Part of a small language model's weights: 125M tokens.
Each number is 128 + 24 x the weight over its row's rms, rounded and kept within 0 to 255. Layers, rows and columns count from 0. Numbers have three digits each. The size before them is the row's rms in percent of the matrix's.

# up: layer 10 MLP up, 384x96, rms 0.239, rows 156-187, columns 0-95
# down: layer 10 MLP down (transposed), 384x96, rms 0.173, rows 156-187, columns 0-95
up156 106:139113136107103127100108140114113106124110093167139088110146143111189092104107117141135138151088184154158145117161145111140129142119107124103147111129155134133166123121090103127121119092136175147094125132129134150167096160115104133112124132131094054141127146120152102136159146110181111140
down156 105:104113119156089127123104162173134124107158147105123135149125149126126102100133111158112129136133139155114156125147147141110121118093157143096136133079156125112123034125140141094091147152105147127161145100154145148099103132114113143171114129126139119146106126107138097107104092126170143191
up157 098:129165126161109132112102153136128131086138139136106126118075118119178135144156101139126118097113137115099123142127138145127134118108134117126126178105148129129117141141135120137128115125075141076201096140086141133123065102136177118136151124136118144127150068132125170136155142103171104106
down157 096:092148146118163141145126149118138118136131081147154105102078147132126119134137126106128132179076105145176105144142110114102103181151141126152138151127120146138163134129144100106144106116179060121135107105112159139103092145172134132109153097136152126113113153115154145126123131116082145094
up158 100:112126113134143121077115092076156146176136113116127126117147169118115123124096109118144128139169142145140109100092114148139179134135140164095175144122128119150135124126123107133095148109140118105112144111133153117182117121139077118112101134201165127101145135101092149119172130120097126155
down158 092:156106153093127140110151122084147126117111144143134102149076131097125142159163136179125116149140119109117132121130160114141123150156162116139120123130083121141124126109101146145045105150103150167077148123135146102134129142120112135148161096094127132156165174105095122125137083125141141092
up159 106:156132112120119168093154150145108106102118162089135150109154105143096106108069147121144087143125133125111077163099164132145146129102085138119169184134117104116126131164121118166119121136132109089179105124127134160096116123123107141130078149142145131108143134133164110122106164117122095139
down159 113:158112149077113107142129130130160101124065157162141147140118164102090127126089117140125093091102125143104112065187134113108148097121114089134124141143125141117151108139128150139095152167142123127107124105126166150111171141123122125127155141186151110140116128148120128132103100135140177127
up160 107:158134111131072128106094122107137093135122137120129082140110181153075106129077091105120105145174139158172145159140116151140130106106141119147179120136134109129127130125178127100142145109117182126137178150111106123110097122121150125146109128132130117111144106107112140074126141155159113119
down160 099:102111109163146106116123196121148163177139108092122090161133066120155133154133123164100124101156110119133153122098077100152130171120099128120109168117130140136130134166098143115125146134146121133144120142122102102126125110167148115131141115088098125103140147087121156099158170115118107140
up161 107:171142117127142094102080100121114121083132125108109090126077155136134126161148121093171153132129163099084146135128118173174147129124133126131133110125116133130119144122106136130131124086110159117162061164140159103115108144141144136164150118129140166112165089134136143086151141115138116167
down161 105:078149144174153123101160156105104157163163102117147136149133110135136124089086111152114112132126133134157099083133088084088100144148093085127138171099139152131119127130130148131090151126160149152136121162138133125104126118187107129128119081161132121108114164110113142122146115153099143131
up162 101:130154120113110133144133128121085110058121116107116112111120158177150115096111132122111111148108146158169120098152142081158125143108161109116074148093174095128166143138101113142111093098102145078147097154137138128096118135130110141129158144127104165113110146149153123145121136089151140109
down162 101:080140139160118139078109117152136149123129096151126092131098144120134061152177129155096123121116125139144083126117108150159110089087144143124152103127111175127105151148173133144124131123172108130105157163123111110123132131148134189113136071153127148110134117120134140139129108142089154118
up163 103:159144122126161099111128128121107142133114121142132092092091129117129139111111137170154110097143135181129150114085147167120155086133129131170135111169147109123142142150100107073111162104129106099090146149154136136112119156065127145088117144158154113120104120103072122161123142141145138110
down163 112:114101098132172076102088128155122117143192124117119139105154108153126123096125099096141117130104147119167129142127139188131146106128167131124074117114118130091165147146153118103190107130106125134107118130105135131104157111190129131160116155116140113132114136123166119116163128118104102128
up164 113:131190105158175141109115106095082170141169136134127108102115146149103144098097100126115099160148126153122118139119108130143158095138121149119125130104131100144139128116124154153124129150140156132143151128094173161102174089118115141192145126131150137117139101105108122115073151135125125177
down164 118:070063121121133125099166107162136094137098157079127159123132113129107098091114167175148150101114136113111131128135132151138109109143156123096138155154100129100114149120115123116118119136135145165125129151141135149164114160142140093116138142115114118091098163160132081154171142174134108128
up165 091:134132101131077094101147094117104152148156153086159103083128133099091092129141122113140118124142107117161123093128146106150166123150157123190145128145125141153156136120127120102098122122126133147144154169164107126166122099118060135100106141124163139153148159130144095153162120125120105132
down165 087:113110136130110130131135129171182146161109167153163115164150108124111141133167157110083158123145075156116088087084136109124118125130108154109118153153087132124117171119141140137130145100142106163080114082133086101106150123096151132122138148148125153108161121151144133126104135128143098101
up166 093:166122138140147077140149123090119135097093113143153162135103110133093138158123133069145102142101135162149101099137138156160165144128116139125077106110163131127139119118030136115093158105105147159094126132145116126136132168127125125121102146130114108089115138108120141117127141152137136107
down166 083:124129097130125147115129141181138156102140159120145121129137136145176089123146139153150111122166130112121117127127115119086159095158135126112188148138130080102086123081120130123121109153144119085149123102102135154107113096167138164117125086104149149095148170113128086150124179108135102137
up167 108:157131120112148118091098143142128129137096100168121127139055043099126134113130098135172138150144128108147121102101145118145136099164131132147105128100123105179143096135112097120166148148106156116117164123150129138127124181101096160116139146133128099095109151101101138137152128148127131145
down167 102:131110095105158135143142114148136105138134127139141134136112141157123108125162133117124142155124196150133142173103136111170164106146138131140110122108130147106187105104094164116066122090165136116136083083119157084118102102139105112148093101130103116153130114148160129125148119112137179116
up168 117:112109126121170123115114098126132164165148113113159142125121128132108088107063121117173119165140140151116119151085140111120171123128131148126159130131123106150110141130060104156113135114127128130113137151096123128143153139118098088100136138170101080096116202146101136132121173117138122134
down168 119:140128107082123117089106115139107093092136147133132126128129176177086126112121115157117112124107096136105087132096121128135147136160093164132102122125128173145080153144121143113106201124123077131132107117144137115142121098121126171118156150134130179156150142104142157115114152170136141146
up169 106:157134120167142129129081105158122135105141134155120102129145143107108113128136093111111104126096138138155081143093158087166118089145094085149143163133113100164128127101138051139082145144132188101129131132114138123132138118127147143176122132132124113146126150143174105123144165124147125106
down169 120:135119146058134125135138068137148136125150125124171112125103148150176128141118122117132088127134125099134119166139142143139147154122136132127125163118104138111181117099093127138136112103083108102159177105097138132162153122171145086162165173106120144112103155115152111107089118112142114143
up170 109:156182125159121128167158057099084121089133133110139137119094125153127124143146121108118114178153134143138114102084103149140117100134128124149168171123116090130138086125139127152114139116115120128157124145121162128093141112129127116189092123127187095113119125163087113130135129143122132111
down170 108:158117100124099102141153158171110132126109140122110104163165146144115168112085156134172149122108129159199119146142121161126123117140134156077111091132132139102087134151123137090138152122130115089149128100117109098103097122157191141123123157140094136104143140102137105113132134123110094116
up171 094:113109123098155143126134099099134118126118120119142159114159114120110107183147113078195169113110147101108098175123130098119155155112104155121177158137127127126110102175114099097133102111101152100123177118111127144155133155129088163097148132111122107147120139126120133097132116116154092158
down171 093:158103135103149099131093163117136102120113102137142133123141128090106122080149142130099113123102127117166129104145123172092132102125165097122103107129147090146110115146129144114149119161162131168178132139178111146109157128162117139161151092130111082111087155124144099155161136124114166170
up172 089:161132059131152151134124141111118125146140130132140100122116134106139106128138123126142118111111125109156096153136119088155153115120145177173121111120138157133128106132134132111132073144110186142129117144174181157135135088099126143139115148088146100163084111102142089092134109142164123080
down172 086:143150084152169104135155091118089118125149117122136136102122117117147129141144127107184088165177138109129134144114137200111097109149115124152132136114118132123127152160109108114137168100141124084117130093132122130107169122102077118099099138120100143134124119119149071171138133112120173129
up173 094:106160150111153113095040110158123127134122146138128096141139145116179133145143095135119147145161137136153106086117143073109129116104135119172110114118168125126118096147134140108111132108112164099138174129132120142156101133132119092132121141123155118115095170105116097090130130190139130111
down173 088:083099118129125165132166114148153143157122150089126105119155154133135158091137145118127116129154154152088144107168148097122132137126126166147118135142152117145097144085177113126100175103104135131157112089132145141113111123120140098100092158136146160123159123112094111135108138124171092066
up174 109:157167157178120152093129115085140133156151142143107075142133101152120129135135115129114089159076128157158132090117118111157126107129085102137157123115131144129131078109138078160125075134108102138141156123123130153183139111136090117138080145141141143115129123112104105164130145115130122151
down174 115:121141122118150106152131121118147142213132162154111154126112127152176161137121091127153103097112146098150157126130111169124146130132098143144098129150121116132150118122154128137065134112091123149098158115141122123140081075131125119120101123086084182108105122163136138099130107107134124134
up175 115:167115113134154136131107147116167117159140151098126107130120112120094096128076117114164143127158135150150096093128126118176118079142179111152096158115129123140135131102131137103138131138082085136129151153172128136104125151118142141132102127127142133149191122112153104103167137060148120112
down175 124:118177129094086131095122147165151136147110169136114119133138142093153127165137126172124104115139105119119136166075147114153065139163121120137130182158102117100078112139114105113095079107120108110141120141122112133158107104135166134150105129142141128131114101170121121178118135112134145121
up176 079:110136134113104079155124170141141107119056165141086110073129150123170104128132109102153129161120115118160139102123154141156108118143150143122137132127149153200094111116153129129176128129117164125149156130110130114136130120070095139138136135106132126130128122095127141141093175130110130097
down176 082:126114170112117113130111143095160111126110159133108138103145146117134149103154133101140098144092109118128145120161130139128126115127119100111157098137098144146124120118168163149188117083138143114102117140134126126185156127098155136169097096162105151102166158119122079164090125121166156084
up177 094:133136084146130117124081105137118124151118151134134094121092130137151143140127090148126105118185143168109128170102111137106133127174121116154143105143169089124133113130110095145136107098129131089158147117161159126177087105134148118173153128108154131098149119107064144126113096161152142135
down177 092:141129144121127161084151135132122120169123127145151145135157157111113136142118079061111148137079169115126135154133152107150140122140085125134129183132100148121120114092152163126094135100112142165109136146089122125144150149105145072103094127142120123152107188122181111119117136120149127127
up178 124:139168158176166117143106134079128139145130122111133140120117072100118141135130102113146148131120117175108141098093132116089140149146093124142145082141138124119100127136129099123123160096111118147131160124108142148181071122110131109126120130121152181162123161116139138128138154176138092076
down178 137:142133128142154125118144136105128159134106128138120152122141089057130132145152155139121188093161130167113151116139101116085159165133088141128135087147131109128125130123159122112149110151127130160154102108134134107107135157149152133148122079125147122122094071100152139127128156141128106052
up179 134:108150147146122144073134061124145122148154091104143156153147121146136092127097124125108085155135169133086115103109129076117181115103142151123122156160143125115168119160129125148112132100152104128131124099133141164151120139142134114144102123129098123102142138171112100138097152153180098139
down179 151:133115129122128119143133162108062104138144166111129078157140136111145124113140175149123120163118153096137135150106141115145157110130076104150141122148116164114081127099114120106113159139105159116119143162127117105139143087085141117158114191084144120120124172135159112099110117123139169136
up180 096:142104110165102129156092141103147127097093127122126112136103150144129110124144090136124106139140154148166177143132143156154139128132143128126135093142133127127128117148154110133141136091078120134118074152165153153086112154129133052109094118163108090113143134147099158089145149169121121089
down180 090:127106113117117170128150143115117119116127178115137127200153114117182113184112127128132122122119101154128101119104129125089117151102106129155138179114108148122099137100125146137156113121141127125108124125113107117106127116143216166126078104141135168125109094116126148149126140116128077122
up181 104:136129132120160136085137099117099118151162105104108131115112107100140111137074127154147134117160097130159106145133113065098160121150130122123132125088110149102147131150154086119097132144140127100186117129136155160128121113138082105148123166176157151083116117109113105134102130139181109152
down181 098:120100138134075151126150154166095151108127109166148111099148108116194107131147107111108145107102160151132139150102138086130102143142139142131149165109175167163105127119125092132112113127102085108128127115140157132137107170189123123095121106086109128143130142111155095164130143107126141109
up182 101:159159125116127132118119138143122121121139104136115123114085137117107083186129138088160143160134110147131105130131173140146114111109112145140113091123134134175115163129082084093122131119080128106093114149126115129118096139126053104165088135121187119111097130132110139120169140139114151140
down182 094:118123139135105129130149100113133150095117092112130095099129086103145098130146112124175130123151156155132121138140139170118114152134118106146134124109142136096145145138144171150134129102154132117125127152101134101127189101182178115103154053139088143155135087127109143125117135113123193144
up183 097:125152132153118153147084118158118118136120131136123099119117146141151123123136098098116117115197114203166131103130157148143099116099097140143134142143157132117081149127109098145113137117131106104150112117122139193113081108129136096181172117136120112159127090109160152139115120141150108102
down183 091:135159093158157138123162116107091137123156131171124160126121126143095118144147112136124140127111108168116143156115146104134161100105113149118156098103132105131115103129126126051141113104111163157154126064113089091178138139145181111125137111127130165099133117113087121146109136134099123154
up184 087:129104171137112091166132153140140133138133111125108133104137130089088120147107104154144066124130135113108112192163158124130078133137131128132164122131117125119093140144122082166171139104124135157170132131109127117120129162126112139124132129185129102150128132154135125088113141129126055091
down184 096:122104147086119095138121129149092103130101113129140141143173119125104139110125122136124126102106174131159148102164116096109100126135150133082146122138144133102101103134153111098142133131178160156160155093119112085144100070146126151117151169091140129136164128133113086156158119121137188118
up185 117:162152152157101146103125127107124091115126119116113140139106100109105100092129101133131089091092143125147113131123129134161148116138184105144182173142113122140123113140161085170120124113102094121145114128155116166135142122146093137149130122123151156128218112101145111124153159133113094120
down185 122:133148162092149107132117138120148139082131175138156188122133134128093138136124118116112147074096157125121109139138134126175159108167112085132137167148112152164121084097136136139093166138119136151095089100127123132142082141156090160095117110091140131131138135133145103119116132175132118106
up186 105:188126128144093149118112125093106118172170151133136116127113168100105153129160091117148071176155176141145150152130107128100161100134154130122168114163107117120122108116132111127109157132128160135116141132124161152173107100137136086163120122111133085109130120102093114109116152119120114097
down186 100:102147113139130124093134169204110105130179097132085180099125081150128129150118158117126149131129093130129133120111100102178103138103096128102112154133145144120126164142157123143156141099121139116152095178145100141125139144119125153116145133125127116069135091143090146125133135132134165111
up187 106:117143145113113135149080118168124138170104112118129072173096130140124110123156088123144119126152161109129134098113136132158150098133122148127128127105145076147152161127147112120121112083116150117137159140138125139115120165138136084158120119134111077114105150166036131147134127111160123141
down187 105:123141102099145142093178087148117107125125151115130187180153158156086089125097115116117148141123130149128109130154181146139102107129131125133136113119123159134159110132103121106107131167118117113108114113113118138130130137073130148112124145134162149079132153089139099152147148089162069138